Each number is 128 + 24 x the weight over the matrix's rms, rounded and kept within 0 to 255. Layers, rows and columns count from 0.

# layer 2 MLP down (transposed), 2048x512, rms 0.0268, rows 1550-1574, columns 0-63
[[133 128 123 124 127 127 131 128 129 128 127 128 129 122 129 129 127 128 129 125 131 125 131 130 127 130 130 127 127 128 121 127 128 128 130 130 131 133 130 132 130 127 131 131 133 131 124 129 125 130 128 133 132 125 135 129 127 126 132 125 125 129 128 128]
 [131 138 133 130 136 128 128 132 131 126 120 118 126 125 123 134 139 124 123 127 124 134 117 123 126 126 139 136 132 118 131 131 127 125 122 126 116 137 127 130 127 135 134 122 117 134 134 135 124 132 134 130 123 131 132 127 125 124 128 134 126 128 135 126]
 [125 133 132 132 130 126 120 131 125 122 126 124 123 135 133 124 124 123 134 123 135 121 133 134 124 124 123 125 123 133 123 122 135 132 123 132 134 134 133 133 133 122 121 131 133 123 131 124 135 121 122 133 124 134 125 133 126 123 132 123 123 124 122 134]
 [116 141 160  94 151  93 130 132 113 121 150 116 156 119  84  93 129 100 170  92 105 141 136 102 149 137 147 163 128 150 125 122 123 129 114 141 147 130 116 117 121 143 120 112 100 167 152 146 110 129 116 119 138 143 116 104 124 157  85 102 198 118 128 179]
 [117  95 168  99  99 160  94 134 151  60  84 128 106 150  92  99 126 115  73 149 197 111  96 180 119 122 106 141 123 183 148 153 168 107 212 149 112 118  90 111  96 130 129 114 146 160 160  83 110 134 121 102 177 166 145 143 136 155 107 134 130 140 134 127]
 [132 127 128 129 124 122 133 129 127 129 130 128 128 127 126 124 123 127 131 130 133 129 131 129 131 128 131 130 126 123 127 126 128 126 128 122 123 134 128 132 128 123 126 127 133 128 128 133 128 130 129 134 128 124 128 127 131 130 127 133 125 128 125 127]
 [174 118  66 186 151 149 153 130 198 105 101 147 166 111 145  93 116 153 133 144 165 106 182 101 139  79 216  23  97 117 156 117  23  92 101 202 187 151 145  97 155  48  76 117 141  66 131  92 165 162 154 140  95 100 167 125 129 160 123 110 174 112 108 189]
 [154  88 134 122 153 137 153 142 147 106  89 146 116  22 107 127 124 160 171 141 108 143 158 127 156 146 186 136 124 169 146 200  98 169 129 120 121 124 123 120 116 153 184 108 144 163 143 129 109 152 136 113 116 128 174 129 107 113  80 171 115 122 117 154]
 [133 133 123 131 134 125 132 120 122 128 122 130 125 130 125 134 123 124 134 122 123 133 123 133 132 131 125 133 125 126 124 120 132 123 132 124 131 121 132 134 122 133 132 132 122 131 121 126 124 123 136 135 128 123 124 128 126 121 132 137 133 133 125 136]
 [117 148  70 158 101 101 131 122 111 120 152 116 164 139 111 150 154 145 143 159 135 109 161 150 133 121 111 113 130 100 116 179 167 107 139 109 137 123 111 171 167 153 143 144 158 116 125  86 122 131  98 170 148 125 135 153 147 135 125 109 122 113 161 120]
 [ 81 127 107 154 155 116 170  87 151  73 113 107 155 126 142 120 130  92 126 153 102 136 144 112 113  85 131 142 118  97 177 129 136 109  85 135 120 102 112  74 167 146 113 127 102  75  96  89  92 110  89 128  97 122 142 108 137 135 142 179 162 107 161 124]
 [125 132 119 117 133 132 125 128 138 133 120 143 134 127 123 128 132 117 135 125 126 130 121 127 120 124 118 114 123 125 129 119 134 129 127 133 129 120 129 131 125 124 133 130 127 126 123 131 117 131 125 132 120 128 123 121 127 136 118 135 123 136 122 123]
 [158 132 117 135 156 116 115 142 155  99 157  55  86 133 122  68 119 202 167 154 186 115 106  79  72 154 123  84  70 116  85 132  70 139 132 112  78  85 100 140 147 152 120 122 153 128 124 112 139  87 139 153 127 100 120 135 119 134 155 119 175  91 106  80]
 [156 118 109 149 112  94 148 131  86  83  97 125 142 116 147 146 216  85 109 153 128 135 227 140  89 161 165 131 126 175 101 170 160  83 128 137 193 117 112  95 122 113 140 173 145  94 113 178 121 171 138 137 130 126 126 119 139 112 111 140 134 148 101 147]
 [139  94 122 173 172 123 135 137 157 116  99  78  96 172 136 163  87 126  33 153 123 129 106 173 119 124 112 149 121 153  76  95  81  97  85  82 110 140 119  74  99 155 102 114  87 148 127  99  76 113 157  71  42 172 169 111 111 141 115 120 125 141 133 144]
 [117 128 142 125 132 124 115 129 131 123 129 129 131 129 121 127 131 131 123 141 131 134 124 123 129 130 121 120 134 128 129 131 114 132 144 120 125 128 121 142 115 122 133 119 128 128 139 138 132 127 136 121 123 118 133 130 123 132 120 132 124 123 135 129]
 [140 135 127 121 123 122 138 121 121 126 116 132 124 132 128 128 137 135 126 130 113 119 125 126 121 118 114 112 120 132 128 136 125 129 140 118 125 133 131 132 134 126 129 153 131 132 131 131 116 131 117 131 116 120 133 128 129 127 140 120 122 138 126 119]
 [ 87 115  58  99 191 127  69 118 168  84 148 124 134  89  68  37 153 130 150 103 188  93 135  58 145 133 167 129 121 122 189 114  28  95 157 127  55 127 105 105 144 102  46 126 141 113 165  97 122 104 165 121 164 154 125 115 136  87 137 151 142  97 151 177]
 [153  99 144 104 118  95 156 107 114 105 160 124 115 142 122 161 146 170 114 166 141 145 103 153 153 160 163 134 137 109 131 101 145 149 163 141  99 137 132 107 132 109  99 100  85 140 158 117 154 135 177  98 118 144 151 171 137 188 131 124 138 137 146 118]
 [117 106 162 105 112 133 164 146 126 139 128 133 130  80 148 125 141 104 136 149 133 132 108 115 117 110 111 125 135 134 127 103 110 106 129  96 118 146 100 137  96 134 109 111 109 121 138 145 109 144 135 122 122 109 111 143 128  92 144 146 114 151 165 130]
 [120 122 142  86 128 124 134 144 126 124 100 156  94 133 190 111 124  65 110 136  89 128 204 102 138 148  65 185 139 161 155  99 101 162 117 113 135 133 139 127  83 116 108 129 154 167 119 148 129 145 145 100  83 110 150 117 138 133 131 106 151 142 121  95]
 [132 100 152 136 116  88 117 124 133 132 129 144 121 153 104 106 144 125 156 129 114 109 100 107 131 146 132 129 112 131  65 125 133  98  96 166 109 120 122  84 108  62 119 107 141 143 135 154 118 142 118 119 127 103 110 142 113 128 135 122  62 142 138 115]
 [127 127 136 136 129 124 119 130 127 130 128 134 120 131 130 132 124 132 129 126 130 133 134 131 126 125 129 128 133 126 127 127 123 122 133 129 126 134 129 133 119 135 125 127 132 133 127 133 131 131 136 134 126 127 131 128 126 128 139 125 123 125 122 123]
 [109 160  98  78  99  74  74 124 136 113 113 131 134 143 162 166  71  93 153 162 158 106 113 132 135 133  41  66 125 120 113  82 154 136 129 124 155 151 118  71 172  79  73 171 142 151 175  49 110 169 115 150 123 111 106  89 134 126 148 174 140 146  85 164]
 [128 130 118 127  99 150 136 129 120 117 128 128 118 141 113 126 121 135 113 132 133 118 129 115 114 138 108 137 107 137 120 139 116 134 124 121 118 113 126 127 130 129 143 128 139 130 125 112 142 153 125 110 134 148 140 135 144 131 131 135 143 151 133 115]]
# layer 2 MLP up, 2048x512, rms 0.0277, rows 1551-1574, columns 0-63
[[130 141 126 126 131 137 126 141 134 130 133 119 128 125 128 131 132 125 130 131 121 132 134 133 133 124 123 142 127 129 138 137 112 124 132 132 122 132 132 136 150 132 136 137 139 133 118 118 139 118 131 131 115 137 130 124 117 127 139 123 110 112 113 117]
 [134 128 117 121 129 134 130 138 117 132 136 134 135 131 134 119 145 131 132 130 132 133 138 137 127 121 137 125 139 118 132 130 126 129 116 116 119 136 128 129 145 126 140 128 131 140 132 116 141 116 118 121 119 128 119 142 123 125 123 121 120 129 121 123]
 [150 155 104 171 133 109 113 141 166 133 149 103 135 132  92 140 145 158 145  90 163 139 154 125 139  75 109 137 135 129 113 216  87 147 100 118 150 147 121 120 139 139 164 138 128 148  87 127 155 170  96 131 151 137  97 153 149 143 193 113  76 124 132  92]
 [106 129 135 149 126 163 148 122 122 148 139  87 156 124  69 120 130 158 129 126 159 134 138 164 132 152 165 109 102  78 117 159 155 148 135 165 129 149  98  95 143 132 162 124 139 150 100 102 148 152 131 111 142 132 145 110 134 124 124 133  81 108  97  46]
 [133 129 135 124 130 126 126 137 127 135 134 133 132 126 129 128 131 118 132 127 135 117 126 145 134 139 128 129 135 116 135 129 113 137 126 118 132 133 135 120 145 121 120 126 143 121 127 120 127 122 119 134 134 138 120 131 120 125 126 133 116 129 129 128]
 [142 219 116 162  95 151  94 106  89 137 106  88 147 102 110  95 127 167 181 100 139  91 188 186 142  96 124 113 151  80  74 209 143 174  75 132 131 123 120 112 160 142 106 131 154 146 107  71 114 114 130 118 110 134 107 169 127 122 157 188  60  92  19 117]
 [140 144 144 109 135 147 121 135 111 148 166 175 123 159 147 143 150 117 132 123 113 105 136 147  84  60 103 117 135  61  93  96 177 124  58 230 109 135 119 141 133 123 123 144 135  90 102 113 112  56 115 174 123 121 108  94 123  97 181 123 167 136 118  85]
 [145 133 124 125 125 137 124 135 129 134 137 121 126 137 134 125 134 123 131 119 144 133 127 138 136 124 132 119 139 122 125 132 129 135 125 116 118 142 124 123 132 129 137 121 130 130 132 119 132 132 118 126 129 130 135 130 121 126 121 133 118 128 120 121]
 [115 142 133 162 109 147 128 139 132 162 133 149 121 160 119 134 127 130 142 121 156 115 143 132 116 120 113 137 152 131 122  97 105 113 124 107 136 137 159 107 172 132 160 139 114 144 139  86 146 110 120 136 101 158 110 101 137 139 143 136 154 105 101 123]
 [117 132 125 110  58 135  92 140 126  96 126 129 148 155 131 106 131 202 116 103 121 126 111 124 116 133 114 149 118 148 145 155 120 167 121 148 162 133 115 163 163 136 155 124 201 214 115 119 131 132 118 112 157 105  98 140 125 103 109 147  57 114 124 107]
 [132 125 131 128 139 131 130 118 135 137 128 120 140 129 120 139 136 134 145 124 129 131 127 138 136 121 120 133 136 120 121 141 125 136 123 134 115 134 127 133 140 133 137 122 122 128 133 118 141 134 118 136 134 125 130 134 133 123 135 134 124 123 119 121]
 [ 73 159 137 105  91 175  80 170 144  73 148 142 180 123 146 104 122 119 155 182  91 168 186 165 162 150 189 115 117 139 160 140  99 136 100 144 105 119 115 162 170 118 155 149 213 202 161 112 158 124 117  97  96 144 157 112 129 135 158 112 146 115  91  95]
 [120  88 154 110 144 202 172 150 139 187 185 125 139 119  83 132 135 131 136 129 133 150 122 153 149 103 183 119 150  60 113 116 124 149 123 132 142 117 121 113 157 139 159 139 111 121  86 105 137 121 118 134 140 149 154 149 141 159 143 110 144 136  98  48]
 [172 113 129 167 135  93 136 149 111 143 106 140 179 134 136 162 138 173 124 100 115 161 143 135 189 182  81 112 109 137 117 170 185  96 121 147 121 128 130 169 187 113 164 145  97 122  54 105 155 125  67 133  86 134  96 100 118 103 139 166  91  93  90  22]
 [122 135 119 133 135 127 119 132 125 130 137 129 148 132 111 132 129 136 134 126 112 126 132 142 138 131 116 133 142 116 129 138 130 129 130 127 112 136 123 127 136 119 136 111 146 141 121 119 133 116 110 135 126 129 107 119 125 129 126 142 117 117 120 120]
 [138 112 119 121 129 150 137 129 120 147 125 123 136 138 112 127 137 134 130 118 125 123 144 132 128 129 123 141 130 117 140 136 131 123 110 130 111 128 130 115 141 132 119 137 137 142 122 113 144 123 121 118 115 136 118 146 113 126 135 138 125 126 105 125]
 [110  52  85  87  85 171 114 123 121 126 136  86 155  82 114 216 125 123 137  86 149  99 136 177 122 133  36  72 136  96 139 141 160 118  49 154  62 173 113 210 167  99 148 199 119 171  43  92 157 175  80 105  96  78  88 107 171 100 188 168  76 108  53  79]
 [148 114 135 121 148 179  95 132 153 133 162 130 135 109 123 105 148 123 142 158 146 135 137 162 138 108 141 122 131 126 113 155 109 169  96 129 104 135 129  96 153  95 152 171 122 132  96 110 187 131 101 139 101 134 134 134  94 135 125 131 125 137 108 104]
 [131 123 108 128 160 116 109 147 144 117 133 160 169 163 122 122 119 102 128 112 112 109 146 138 103 188  87 178 137 114 130 124 112 141  99 147 126 126 125  91 146 151 128 134 148 154 105 108 133 132 119  53 114 124 150 164 147 106 131 113 155 119  76 125]
 [109  82 174  93  92 155 182 111 126 123 171 191 155  83 143 122  99 103 165 134 119 136 123 109 125 196 119 114 120 115 139 168 129 189 116 103 124 125  90 139 150 134 122 114 151 106 166 110 112  81 152  73 151 169 150 118 111  93 123 128 119 107  72  73]
 [ 91  89 135 113 133 156 141 104 130 115 165 121 153  94 133 111 160 152 132 153 124 144 148 184 138 118 161 139 120 139 125 161 149 138 116 133 120 172 124 152 156 151 105 137 132 156  97 131 148  86 148 148 144 132 161 161 125 132 126 102 116  77 137 123]
 [120 121 122 130 133 124 124 130 127 121 137 133 130 124 116 130 136 124 131 132 125 116 140 142 124 125 139 135 137 121 135 141 132 129 136 112 123 127 118 122 135 129 138 145 126 127 126 109 137 128 118 124 122 147 115 134 134 125 129 121 120 105 123 123]
 [153 131  60 160 157 111  36 155 173 137 111 133 119 116  90 117 127 104 136 152 121 156 160 128 204 153 125 111 149  98 119 123 135 113  99 159  99 135 138  67 151 140 172 165 155 125  96 106 193 138  31  97  97 189 125 147  98 165 118 121 156 115 140 103]
 [140 118 111 140 138 132 116 121 134 122 152 153 139 119 119 123 151 124 165 132 117 127 162 153 148 137 147 123 149 103 132 133 137 133 124 145 111 139 132 123 148 133 118 127 153 124 128 104 147 119  99 131 138 144 148 141 120 135 123 122 130 102 137 114]]